Each number is 500 + 40 x the weight over its row's rms, rounded and kept within 0 to 999. Layers, rows and columns count from 0. Numbers have three digits each. The size before them is the row's rms in percent of the matrix's.

# gate: layer 3 MLP gate, 512x192, rms 0.192, rows 187-208, columns 96-191
# up: layer 3 MLP up, 512x192, rms 0.203, rows 187-207, columns 96-191
# down: layer 3 MLP down (transposed), 512x192, rms 0.116, rows 187-207, columns 96-191
gate187 089:420656476525439476535448482503519503544459579523511483488482498549551551489515516519478512510489449519503515454456503505447556522475566451419471541521529467547468496553497518443530473530499523555459522460515506493467471478504459469530495463523490556530514539544418510473447560510486497540
up187 097:495494511560551564518548459529483522464555518498522522457424436461541537461489447537480571489547527477528504480550411578501517565462416503487548491523558519531505511538437466510496469513466408522505444522415517495521517483480446527494541534512536517513515559509480580508503520482459580500
down187 091:477472536529524462486525472473457469472420393482498496519527546446512483482463480492494446517491566483465528529451572439492488455534456541530492475500436513506441484476580450507531569514503587449525462455523476488541488523476515498527478483516463497434509466532458487475564431459494468474
gate188 108:512497522459550440505549532536472574509470449536435483465473445471518454509453494432528514518504477481493481532555478521487493481439550556495469441519503431481516517499497497550483527505482539507439534498434521436495475392530483485447512605478500471504583463475486539537478484541524517538
up188 114:470508492401429544488519437535464474492463524514570446531470502478478473465468507458563493461499500505461557569549472485493457410513506515526411485545486532459423512503461552480460500505520470576515416471528529509490516477516494516481451463371482596472502543466482523487473524530485463457
down188 109:479505503547536559459502531504490543518514516554513496595521374518451482597466506462432481545550459524463533403563456486553504455448518489482514511529516441455505412613469484511503425461516473481591485528531535552509453506527443526486491540570512498508497471523467573444537531604485454479
gate189 089:525536515555479481528521520461520523473428463518549472452511508482583485537537466468503479500510462497456479469514384535466495547457531552476523442483473517522514538436469474529558455516479477531482556499510611525597460511489528450459480555505502371482527488480489513473507526466514524530
up189 104:455501503542535484515572426477491556481476480515456459419529531513514503578447479499467458505433484489539491452446525575517463542437501596454469480556506535489496504446517506505594503474465471571483473466504547504552436535569532438472421513543480484486444483511487534455509501457453567475
down189 114:489587441477470509483413530572470499517542574458538526523533526525517451511459483470564484507512539515456537563471537496522481535532511374545502530479519476506500464553513511546396487539536574461539528496493458496466530501402537542479545456489511520502547498461478508528476477593552446456
gate190 105:450392554486582555487506491545478474546513449436582512501434493402548447516535539482534455439476478451499494539468521493514495492551513527433468531526475495480484513587501485537544479457482510469495577496545516486520446559548454530425509469524496505514473471492445528465490392609488452530
up190 098:569472483530521528375546464514541530537473474413518518499582544492517474498516467605535549500510558500547473476502540496472467541416482540496506502472545504455496539474500530513537464596443507462485569444511504482484525536469439534501460483483499447450498513494489521473548516519551403490
down190 100:498502539509408452570566505498470574525497527493517446497499508529529518418505435435497416427458452522482515469475472498439439464537489487457560501483527501560575517466544493467457497496454461443493521536511438560490490529536597510500491470507602509474481476473513507543481476540438503479
gate191 088:557479585491516471514437485479517482522487479445532455485538481501497442471536524477505484525528496477470592442484488533443551504488497390441506472488498542482503459451452537490535482522530539527493459469547515465423532514473483550525507582441463528640493456481504484546501540479544507494
up191 106:498442493437553521473559531494516522449494469454448428537521536544454486562589545522515547511471500481472493504516469499557527513462514489497424437459505536424475469487453479540461538471544555522533514436476471606585500457500502486525558502538519547469476466456623401486530533437531452447
down191 102:469519502588478496509431543485540455476530554465486554465430438552485509467497438494485448554561446525481519444483505478471556557531429434540565544451527480525516496549513538415551480481464422448424492497558483472516455534499473512496515463510431459512548497466414597448473408543478518545
gate192 102:525452569494589452551533552516511415426544471494466485452512509513474562527499534504494454454523528512499494494451485519459534481518479432566545517457504510451513550524481478521406557528495505418524426526461466513431503550463502546469501460507469466546473438546487519463599465481504549490
up192 099:510519504478450501428442500430453513501463495529489572506495523411562501512561443522495516476519556458512501513444547499541481497510474503525572473536535505525539537496486569568500672551440527519573460491483547493495565469468511452521507562561476533548512538468519478494514515536505469483
down192 095:496447552453581487501487572485458463506496486532526391472573471534440495506531538541506516458485491524465435484558545431513524497496542463472443525492550489483452507509494482448491411514510508537492471500536435532482453509462490460472480406463486476553461518583494536476610475456490536467
gate193 103:567482448486525585478501540496476550447455511426461500549558440485425502452468458515554478611477512451434500475540513484510543503516546453483467458466512555504518535512455533503478447575502456499457495513446529476488488518521527477560497451484537521515477486455448460522559463529475502461
up193 099:472518423448473473542434505515507491527537455500486516491540485518557555464583602478541492539445500564494424520546518560508497491475467476512508457528504529551542479495481457523493438523454494553459541477539521536414505552491551518474436450490497480562513474504492520468499416511598512528
down193 096:511473562416510509521392566460419578518476490523469511485548508518507497489454507439464520471475466499521479582423531466548501479521510453475498487553496446485504545506415510490549460569486460469535451453475560558526507559535415486513453567501497537525477497520515541490462474495534489461
gate194 108:523511507591499499493513479517459456408492467493488489467508521546513499560525536448555547529541510494528538529573540508526498494451452514505423507488530480595542505472568564507516496566373469508488466416506490552491569495492516510522494446460484477463504519478562563479546493475522481415
up194 105:472537521495560490520555441493470420487545482460438480509481479549495537622546517435552472509464590482456512479577481487488431484497493519595493450519574453538456467542546525530485488474481505496473473466465494527536515500460565476563512520493494476558504498497560544507430536469529513453
down194 103:482488434560499532596437473495563517520465494531555446526561497484480450494460471576522520499512523543479466505481593471437468555509518551482481566478460488516557486467517482510501462514509502495387530635512518484516467490474447493428475462516429588532488517570481552528511513517467543551
gate195 099:524383556491538452543508435596554410427479508506435468542483486434492473468498481508541520456584528457432477465446586471582546480529467556536449543446475478529589518441560491510506452488457547483436494515598492529482516492475564517468480501485493435489538439482480549546571544475477568527
up195 103:432605394531538569469486478446491532463482442521546529483493463468517528563529454394506413517474542486469527518496505523544524442466504518474610546474470552464418394558438415461444530523511451472519479569523458488485450532486472520471579475521528460468479457477505492513396499503466452475
down195 096:460414588470505489531495461535515467527493554514547443476557521511494465450544427514466510495598511544466521530459541530497456488556487483510424530561483512506539531443533486462538517525500609497471431480456483495508505520488500459510394515536451564488547457490473497539573458502523533512
gate196 100:532587481526444451565492451489512478530606574497418502510558496387547460536486458464551508502558479513489538435530498524527505556492515520506491496527481472473485567537529397538507537454482456515530478563481526517571447450488513494509540501476456463545475490516536530440591504547483462539
up196 096:503469448579523530459567510482485489564497465514523517466530561510567526499519523468484521480554535547502504501460466448467484443429514466459462497497517456549450536405417510488539499511493540477564483472531397460529485560452528498493449565584547512503467520506482505534528469437537416531
down196 098:535437496509565464530473496525466532485438493507527509438444501523466571476466513470556519527494430466451494553486562462526560520538515509568417537504495478414540504489483599432442474512514544532499510482507505499506553519498470505550490465466458489483498488521459415527441497520518515459
gate197 097:462486496456540481496503570477541523510517503534524585535490470425454491498544544501520481475530503488423453488516405512529537542466541502478481487492492519486524525484409517538510442546505522568495494555492489416525549514545539462431548418539507529489455493505472466593510532481508497539
up197 102:573509515509440462540454465510554495489448499545475454465497357553409475505527485494512502432531537483452492496517436528500520523483554460472423561561553458490535485452534494533487437439473502461518490486380504504586481491536466512514431481491475519519554476563535456559440523531516546524
down197 094:472511471473515464458576482514514512467531523528481546490485603464540526487447513475522461640506499483560443476494529467471465542521434621539580524468445505551454500560450525470432555560569545524517518492491523396447520521480512503485547562471460468470497539455479541494566480482471484519
gate198 097:483452430539505454480568489462515513511500497573500486502538473533540450535493497432514503536524562579509464479514497466546585587491434444483487480568499395515467480486557470495559478448500514507470497489459555571507458504474532574485478565481523554407584498549442551479478578506529499532
up198 100:441441546525500574532525497487586527428432493488541510564477441524511540495513527512472514526526510466537521554444489531491522436623472444499513471557502564485519479512464588596469487450487535456506507487496515540549501443511540525501452436502494560463440516390444489504449560525518507512
down198 092:555423478505510452495494484488455536582522495484492450454467553462420498476501544527569468495481424520532518495501467502436449517456474521527524544452469439517462526489591425461475539555537512526501536503506465511493513617540492505454569526480478485527552556544524463483482479460469505487
gate199 098:486579490529462462551544482558484491499494553446450483481457528473507451502523466507548493497486488541487460404474564562446465476477537453433499547524518484507593458472529463472482520511473400436487510532453465519505489446547555562448524505492453430578451536512451569459553469481492453502
up199 094:501486432469465502510497450508532528480509456546475515510545476560441510442583534469505433581577506568536495453546427426525542470524507520510528441498487486504432466481452500461547488490492466532493424466515498458554478401492474485517535523575512574520499450514499469524454563491516465484
down199 114:553466550490478456494419556535498532514482505483635492486511528477544512452533482597506498519469519473428536520441527520508518528473506490517435528497552475500507509501525546583489486517552539458497470472550479535487558518560518518499529490451421503427585491533451547422513512529508487560
gate200 105:514469529513499480473520566568427482512533511514530526395464519552476446553520480451492506471457498479424534488439504495533568443452468441572512531501463544453480566494477457477569456441572574520468441509509540486486506520481429540481504463445490485497463536555482520580531530492467514490
up200 095:500485600536512556539518530521535510534533520484544500569477523460437442524537543474583508549500473500567469458452520489497467472546527549523499486506503518508458484525473477532550538443495515490562568511497539488531447476559554461483433518475472519483439451518511465520553452549495477453
down200 102:555504470489449456460516587482423478407462440549478477474469480584596510548514497398490469514485528502474570493459475524524566518475528418579474471455438451461468480580522540504521468479486556495481494497437497472517508545456432502532524498486511452533505551486477528550484524445472567529
gate201 098:555542491565528541553574496576439504544543522456495424484547470463444479477457521486552498569473476540473470490452558500564461423474443501460471482465558522600503492499553478480468522516475511466507564512501460488516510506496500529583478510457502456559471498505538513508503510421549556503
up201 102:488438551477480493516547514471553471490520521553565545473500479462476438534512466499472544594482561468531558471470538573501500546519510501453516521562488462431517575598528533498481545529543455511505518529472519405469452507471507496459484517494468523545553535594500450517527490488527455490
down201 119:491392502526461505480518527535527500467493502495483591476441504505525542440398531460527429502578529464504552493520470432497554440512571497472507516503454441456528506486501517495581427504538459520475499534551481492478486537514559492559487446515503514440457509536482544548488495545570556523
gate202 100:489500555477439480465488536532488535463435494465483491504437534507489464513452474473511386504525492446505538565452460565529454463456408431519485408546504459517557530524502578480522561512487532470465500508453491465492453561514456469484526455525532529523464487487479540516523462459531486464
up202 096:498532549497566529447517462503491493510464513517473501502436518530504490456485500483525477490538477528473505517421411520446433534458479531553544463525460414552446612443495492464495485486527415533487500506475421518447457534500447504521499548490510499451505513528549563492386481503518573534
down202 103:495508516495462574567434509498520524567498460525555587468592515528547506564465497508445560512509501492537522463508500420481467515503570468529503562548502521465484521509530512472510457518496573522534454477510470495522564435510539469506498564513449446486511557471481521532481527507454462520
gate203 098:507517492558532523497531519542497444515494475467524507498482519448542500549506503522544525478488475534504473476476485456521478533551502489514497488488535606488466489485485483493552522469517496522520574529530488527457467425445606500589525529556457506499480548450459469416528498535428537494
up203 104:535458492508398487535483456511469504447454439446487500490514429519492485498436547431499563548496551471453540579564479515469545515423499459494520485572486445476466484571439496482530487503517433487490509484466499448453581547503485506401528484451524513450554442451518455454496510466519531526
down203 108:523478479452509495480555503488525446555550524574565517484581537450556447527525404479460495519477496547528480474459505487519437506586495505526442539458470503490504497486511459503522553539486524495455457464507536496571450405528441456558468489588540482494446552499476532512414460514538579490
gate204 114:551476453523508526399445416486585499459430521473493523552581542514457542464543573528492489504523464550391556470528542559561471555531521531515549510556514500486502470489486474445474493498452490421490450446547555490474391460534518505485529534455448476573505564492472520447508547535535464515
up204 112:497508488482531486471438419512584526454483473554454504546514528500504621506490573500489522451487583501410530514519507471543463565501521540449567551505585527543485414525587481438470509486467496492451511482454476485474510476500492491506530495511468538466508550504496555449495506511496519453
down204 109:480665527432478539427483495488509454515524557480544479486531454496438448510531481518437534467526564521502465508537491538508516443525495484548525523608479461490473579539498462513539469451538479517440553462520606524511535538565498515445566531520479421519483463463454515499524594504449489412
gate205 089:539465540528617533551503519488530487488487429539515515501524581482495444471575575523510471544575457418495469511473535467548555511455504473536473542527495522485496466596439489503505462517449504582518484487554511526553509534513485562497522524523499449578375498520498474529450510515470481537
up205 102:448518536519474493519506518585480533448458518494444500508549508541523448511508450451394558503498427469542500512461473515482478477428372469527505519519461517508497437547493517494561491521517537462488490501519506591507548460475517517457448503518568577431497474531505531477440455483476512557
down205 106:542514460441509490404463476447546503510555504431462520463485433501436536492445609493511467497519536523464569481546483472516497517527535520504466544504547500454453540534589490524585536533491504518515486487488532470474473532492480477547521559508453389446544512608462521500505500508514497498
gate206 102:537459605390532508518517551441436508520432580546515474450539518534489393537500517450494516385481519413511493539529479532563522469493521495539512511550536519451544502483398511514469519537530515483518462441501533473501545481560500491500458536499497474560450431485422454493450514531505463536
up206 093:555521500432546513516537560478535488474433550509527475495570535484466454452463478489471522499498538469488441547522479556618463502536504511524501540487528516467515587467468402578499528520438523457498485480506508550501544460562444583516516472526474426574500512430410518551478611467543518534
down206 107:493472450491430525452479440516524515537449484571507471497506425515512509495471464533544477550480483561495553463414476478450499477488475453431519528480439458483524480488588521482550486534480411543505477475457500508556387490497548440567544520533505495509499485509513395525436417419502526484
gate207 091:419547511472540463509533537531450555455546474479523528545477554516478518538505499481525424512481506456468555474490452596515523469552566487518487482500537521431476555462498441500547517432507470468484511503497539530463474553428488542532442515507435463514510499514462496427512482559458608547
up207 105:564526459525499528492550455505487476497503546485476466480462475460485482520510493571521510510473531505466533549467541482428492603430507486577478500520481557489506436520512568470452516519515455531495473535534484492458530492534489501518508514475514457479448529565518441526447506482536489479
down207 104:452469494466490456480513545483498502507501438496485428472521565500500468423538558423479555465562475448540462493573411445589436467560494513469515577449482481551484463439485504502562485568546533478457517424446473491512461497509530431557526551543503523526511513461451555523603479453489473532
gate208 101:484466523525511513461533521472486488481495597471494506450511449455514555533476526473516577544488507507505478474497457483510482528473509526434501536563440452413506506503498496502531484530495517507442488438517560528460531438465471472604472493473594444501508531506559491511519573440492521471